Weights of a small GPT-style language model, trained from scratch on English Wikipedia.
Size: 15 layers, width 384, 6 heads of 64, MLP 1536 tanh GELU, vocabulary 6759, 29.6M parameters.
Each number is 500 + 25 x the weight over the matrix's rms, rounded and kept within 0 to 999. Layers, rows and columns count from 0. Numbers have three digits each.

# k: layer 3 attention key, 384x384, rms 0.0914, rows 235-255, columns 0-95
# q: layer 3 attention query, 384x384, rms 0.0984, rows 236-255, columns 0-95
# v: layer 3 attention value, 384x384, rms 0.0768, rows 192-203, columns 0-95
# o: layer 3 attention output (transposed), 384x384, rms 0.0662, rows 192-202, columns 0-95
k235:508510516512442509505553502480478497548531465474519514506488481508477521505514490510476506499469525478511510445501454527497488529462570479498475494502517488505500502483465526494524465542498478491486537484498500526501455499501510473468485493499517508552525497482525516519522512469473500485
q236:506540490500505497514561507512517508513488504468499478505514508503481492490498469525507479500509543500446468491462496499531515482547482505526527486472514512499517499516513490468524499505495479551500517500496459509462481512486447539468543500487509489535482533487493485515533471533501474478
k236:511519478460491518488522516495511504504495490470517495514506526496500550502534505459501485491475487520515487489530457485456511509490469483488483504510503511479496498478509497498533475496473474487468490517479527498471548506485490535510506519526503521488523495530510457525498434528487515502
q237:495498506520538535480447523502461493439488521496512490481494498502490537545559501515454521581501499502514508508522556497475481500497521476496499552464506495476534521491467517503472489502504494493530521501474487482555483539532514520487464490463569500456510501484526511488471482500529518523
k237:496472503487484477526462480506500486537504490500479521484476501525486468535507507535502493523504517489485495502502506532513498492508496486479489493520527472507506509508473494482501501539507516507512476512517452501514505486499503472483519491472491472527496485494518477463477551490501470479
q238:477505563534478526498482480474499508503520445484441546541487483518510526512565457521490525540461495516513501501523495483498492523490484523501472591538433512496480524511455514484486515462535500477495532507484460497494502525496517498552474512510499488484508498504528536493455548520491474477
k238:501495512534455526518563495504485505498513440502512550495526478507506520518526493481514541505500492515483500512537517473506526537497542484500473469476489485492479529440487535469514504497474454488506496496482482494491479506503519478517480510499515501494480502470518537477474506448506503511
q239:506503507511559495476494518511481455458521502524533477466518501460492515539489540475510518478498462491488481534493515441463520541512488493473538478514461489467506488502473512518506472496493559474517469534499496539520513489527474475524461540480513492470525531499485515495490544483528495549
k239:473498467503500483500462515515497476508487531500458527478538518489485472563476510539524481490504518464458515497475498495540494487508508506488526494513522500504497498524481514498512491517510515532514473521526482496514505538462491487505492457472488479498508496489508488484486526506523447482
q240:523535516487464439537549536464490506470519490479463520513497511483497508505505486491492493505503530459503478482513468530484523509490477480518510427459496498478515491507487487535502518533507497520565520454510497521512466466506493492507493518517512483510485479497462486520527452501509545515
k240:491503495502543510509478487510520483451467533520463468511500508471511508453521496477490517513510511505490478536510523498482521494505453486476508506477461520484523494505532477517462507468488484504500526511506520482505524483508487527504499528539509529457510501505467483495499482506484529511
q241:470452460502522524463442470501517491510517506497544499519518480510479469496480511499495510452480481483471522504482509476498511492501540524521493530501529500485518535509499498480523464498506527476445484512496505488514519534486486496532521488493486493498510509455534505506497543508497481523
k241:511489504522466491499497492496492494502538491515491521490524488514473490524472501546491459497468521485494513477471450514528502490505532514519489492538492512513482491504456485505512483540530501509500507506489494516510486509506496488469516495488496475537489510500537506503480509507502483483
q242:463481472471490525516534500521494499471479510478531520509522494509463452462457499516514438450529519469479510499466538509466482487508505457504514451479521511484508502488544503505487525496489455541529506490562462490457477532471488489484525435535525512485496498454516499502522450528498533491
k242:502493528487511483503494453498459500502526484521492494498446495530490501486539502520512486519457517520537470476470445514480515513541516487492496504516450485515546465525449503506497486545491479498523544504518473502491528467522482484448521508504511500498497502482504510503483498473487493497
q243:491513526491471528506518516486465504530498488497461505512514485480536515544479495528514523552469536514477500527510461503524525514542526559520497544497463510510501508508458527484544495459497492481445541518487517517511524492512497540498511563485526500531479498470526494501488575514524486502
k243:467526477500429479512523499495487537542492544476501540514476521528494526543519474540520526519486498488507493516537493481484498559494531520494506531496556513471535509504499520508540498505471515501453489493518519471535510572499498532541475465501535513517534494513537472478520513469509486521
q244:461491515495509549512537506515500515505453478495509496511491475475505489492453508538536487474498515517501533512473507502479505513509478504487509480509489498486504493496536492488549512476498461501492525496539491520448500491500487524471547459511501502491479502478475477481501498532479475494
k244:481506494480512481504523510470480462523511479485566530492471523543465512552526501504531533498508498494532501474503496517455506553500528504485512497534508473518522505500509542507539468492492481505500495505500478529497495482475494467477524465506509501505509494495521517483513505465517497503
q245:510467483518523488465468513490472495472516503522476511474472538468496550543556508483495532541518500516527518482499514491522478483468496493500479490535490532520499480526497502498466502471501504517491463515453497482521493484558525485481511506479522513441564495535497504498493483498513473494
k245:449498486482509483486492531522524483507482534453533539484502528494520465525526521511516525505536470519489518505490511503522520497523488508485494505484552497513490495507518501485464510444475533497481472492504498475502501527492493483538497488487490486473513513506491513479497536483525486526
q246:505520500484530465484455533505510484485540505513520482470516513483502522523514505492483536512472450493491486515522509500487507512489484525468517498513505494497476468501492503507485477501472527478490471498475518491555543476521499465521473536466489514500505515525527499497497521498507472554
k246:490515488485485504492475549511513507478475535476468486519555500475511473501447500515489512497541481491468541512500535489550465452493483513539505488496533540466466508509516476507500490487528542501504484469474517469513494554474510501528485484478483488494499502510486479502511498538486473512
q247:492477525489521521505475512483522525477516477483514522525512496535511489434507547526476509471480484468551511529486513458496486503486490462511475561500501484485521513481472456531441504537554495500548554496542509468503503505472496495499456498513491509482502490486502538482507513500467505507
k247:511478487514493503537507505488469465458529457535520521486473444506507480498470520506523505476519491497481486530526574506472504487507485497519538470495488423484509522469522501481533497506478460473536517531539450547525453488519564477505504482506500492465452511500517467465501504469505521471
q248:463474502506462520483481476499523494509484490477489521522532491493476485494471467514514469445482494510482516532495535516469511514494502532501530512492484475475479527468521502494523484498495458491487508486522462525476499543469495493530495470520470496498472487469519501467495522509491517515
k248:523495503508484506499516462469473520488506459531470506512502495536466520524501478500489497491440539495514495440490458497519522503498536488490482492544463521490509499505462505513507484545518457509533546495464476517489481514502514469438492501500526492535521485501518538509475507491489520492
q249:514504456489477454540501518520523430465536506477494551499477544499435499503506454485502528482516488458482491493492449506481521516468456479490528475514478472453489506477566495545492510555465528486516454477539419507491473507482491458511439506522480501486492483509505491486504493472491524467
k249:523512520522501521501476481491485490469498476527437461515531490474504478473486512492451498492516527497489482511488508477518528454498501491499520506489442530504526481509496492500503505524513489492526521510511481496506494497521510509483483533501511517497489499477484529511495467529482506501
q250:504495463493466499491501471523543487534521517462537503502521489505509497496479507500498482478480486478472521473469528469499523486500505543480535527539548470516491516516535505481556474494482496528410474517500478502470493568505501482517500485521443491519484551466561530489521526518520506463
k250:538501534516445526497514499469498533496528442487483513512532516508496501495498491500451474487478526504526517478462422494527511486515536497511489517528460545489477456516468489499507478523542491492518509504464464498483483509507505511474488525509518511551503491518518513542488472516485492490
q251:475505506479458478525533480480496494519502498489469496512453488517530466468497466517522457460520529501491494461472469505488499476483507467522495469505500482475495515512524502498512543495501501500497516498523492500458488523484484523528536454525496508500477531476460505486509470492493532458
k251:491510543511536499465513465511477504510510485524493467501470480486491518469532494490496496520483534506519486511487491492483503519513535483515481520464454501514520490507488511500494493487486450489520518505501501485486488447514489509479480548493523533479505491475490525535501476486490505499
q252:488466474480484535457485484519510502528485518472522537500498494527490461530462498513506501480476499504503552454487518469505462514506544519515501556518543508510508522505526502476529518520489502479450502553475530460503528522495545528487494495518500492518489502479549503539507537501508501458
k252:529475522529460514477503436504513531511529463508489525480486481507489488512479497511457463491501514488504480495485475491523511491516514486507516499486477496499504491513446496490514518545525493511516520510488474495519483482535501501490514480492505504554459481492522520502479502500477508484
q253:521509512518520489529503502505502505457482498522533504495519533466483528522503508472481511509530517465528514507509517488498523536494462484503497463474481516519493465508488511523485503532527466525539506462515465497513448463508500482472474530493498500471511476540487524534523435495502485530
k253:498487509482538530523484522535526459468494492496526522492503521510519485500522510463520540477524490489490493522507521499487516501534465501470513477513501477497489481502552516494463501456479502503482491511517487493510515485495492494518513495522482496464482504493490494476506491479521510501
q254:521482521522511517460477438476475531507504518491501516506495536496512458537494531556444519518484479488497476516473545462523494524509486472532521521473469479511479498490478507547503459508484530507512501554506494511530498525501499549474506479473474481515502536524487511470487531477469451530
k254:497506468464444512501488482535497475492510442470532525483536541517470480519468526518500497481516548478458502501486529487522474480532477502522504486496510440471462483524501474472557499518472502491512492521572469547524508518489534508505534493471519481567506476515508481482493526519476484466
q255:523531540512546532454500496465469465496495445497553475491558478511505519483540524487493492522481495513521451535515540478499513490541550545520458513484486491480540550495439488497464464491541552464515525529525524550503517574511478554542492536485528495474497536504472564487487530502529472517
k255:503487471491512498522502520493477473500486518531496520479520486490490526519506501505580504489514507460492494504524512507497486526505500540493504500536529491511468520494508509513509507503472480540485495518552497492514522525474502479512482478483490485468511533528526440480513524490519494481
v192:484522533543502509505556506487509488524523534522498456515509465482503470525564523500502502467479533492454488518473524478490525526518538515527518451476513469532555479507506487489541519446510515494535483489518502509473475462528507490503518451504469486484524529498505535476548490495469490531
o192:509559492486491482469457476495483525471508469455526559480521558502526530519483446519529492528514471516500504521517525529482467509462475506511487580514520563488487508437499530516455474537480474506486524519521461502519555525459519495509446528511528503522489511508503506557488511470517517479
v193:495490522505527491509506471466471516498497448521531473454472534566543500530531474516487478523524497493563502492568461510519525488441482494506518512500527502481514527503480488489480523540504491468523512499523484527545470493517513482485487534471476460483473515525482466494535463531543510470
o193:533523494489546499453467499530503509514520536506477480536525450482466538473498536480519501491486531515487511502473518466490486525555522542476440490539470509528532480539504524472467518476531536508496485501488505492475492526507475529481545474526495555502498484490489524494481516471485528484
v194:543500527479537524485502507444533579494534536527480518508466469480471525509477547448467472486497502491485531529521488516497509504465491527473517502555520498454492508522496486519510454486515517456465501482488510434494501549467480464479492498471518518516485485506514512510481555525519458488
o194:440508455514480483522499523542485452541457522488538502483484522486508468521505511519503526475552498550523491470485522486513530482534523504495495519489479485561484470518518473524484530508514519551506480513509524538518490473545528528517497503528487499518572507489508501496515535456470552507
v195:536516504494485486550498523509480492508540505506489465466485469507552485492495502487498500498499453521526435482503514514502509501528478500511498442511475477505509487473495500521459511507496469497541497508537549467477505522531532518487475498520482470471516538490525488528461451513492492509
o195:446500505511487500453491487520498503501516484498540518518526504510491540481496520531518481548496560519476517543500535483497525487456542490504475566533520509462489489501485486501544464498472495502471541503460463555518510528484526559514476510488473530492465441483488533465504521490486524503
v196:507546490495505524498522495503495516512503493520500514510486475479508513490505507511503496497480528476495479493497502485501522515520534483497546497518553493463495549501512526493543498455518509547502508479520465469464530471462545496534523535506516535503460494545490492476512507469542447519
o196:522479476501494540486500499508503511441487501483507479490492510480499467529478512465494508499549455514528495531511515500499480490511488512510451508502487520542496469514494468511469510513510499501488517508483508526513493522478508476506493496534490473492531496504518528528493500477485521504
v197:519480473533495502496482525546493472471522520460536488505549493529529512458518534558472458484488485506492494466519473528499510481505491465475475459512475518490498513471507496508492523499496476540495459475474480492435462488504527489507519506484534483504507487468475513483511538505492510498
o197:513510497490503532459515477455460518521486502494495489492497483472501494511507447438512508500466450512471459512523521458488520502470496505534488574529513485455493491551516531496505496471493533456478552474537513498534507533485500551471469487489471491502460488509533486520527500488526494501
v198:491503513515523534534496530461526456487493521491519471469520483480443494503524455521504525510494520460469494482487525524478504501525501536469488481498512493539485492531515491523521498492514562509536525505518493520498491498476536535458497516520483443484522512494496506529492492465466516461
o198:498460526510496492502487459517473527496507472564488498551515488531559519481495536479501447489485507531537504516536452494541474514483496509510501530471501480478534525464469528490505489508502471507484496498513508496516462503523468449512514478527530502505481459526544494500531511534520491487
v199:523465546538508443483518463489479507474492513473496529515516584478525483497510487519485509492481480497545503497500526506490520514518482534495531501515531494509527500518532490504504541513489501494520463520479504473448460475481518481497494457495459496494534469465524481453500466540502426498
o199:466501481475512533507472528513503503536495492530508494512502456508516515492501494520526487509521490507493489536502483514496500516489499443506496479512479483487479458458491466502528453497500467520499500473503507528544536539514478493506554504501512526495458521533486470499485529468469539511
v200:499482499497496484482506516506451494496493502499502489479516547553515512507551542501522495508522517496538464442538475494500537452478496480515544484502485501502552515520498460541444535518500483526497492542533547514445470509530498519478485490535543432528479532516509534528553432495444512521
o200:461502514553487513509507472489504503484486483509501455549502488474508488491469443484506474519508502478458499554506496477512480559512511498469451564508515519494498470456493511476539483499509524490544522488481472521517490537494499517514512497499435541481508480502501488500493543526550502481
v201:485478501465516563482461521460496502529466492514477480511517506470511519456497506474523487464547480536523515530521485496493517506455495499494471503484512500532472515461489482543490502529515509490509498468519545535559468512540441457487456510500463491499474506493501511496525476524510526484
o201:455486512504499442517524507508500519489519476519545513474528521497496510519526504534505511521452528449492487495476504513516518503515496484476539474508484497445493497492470505475506505478477530522505482497482470482449519483482486531496527497506529507448493479509504502500509495483477494518
v202:519517510477472505486491508465474497472518500537483474505503472479508471485458514488459527444480483531520511501471481518466490465504495487522501502513503489536496501551409510503508483461541499537553485503499445462446484499484476528525516500508486502492536487518494482517495532517494530522
o202:480500517516524514509537508551527498528470485452512512476517497498515507541497468524494487554529520470467523509490479482505535485513511494516497531477456522457506495488557497479491523531444503471488508473500527491543523488524486506489494481462511503503494531512476527480476497518508495509
v203:494476515495480516508495509474522471544479442478498511468467488497444489482442491507475502528513533511525523581483495452520476501504453511512526517480493498522451472505495503533504490511464514478518499533533547504559504529544510490499483480527450472484487475522500481507500436496476512497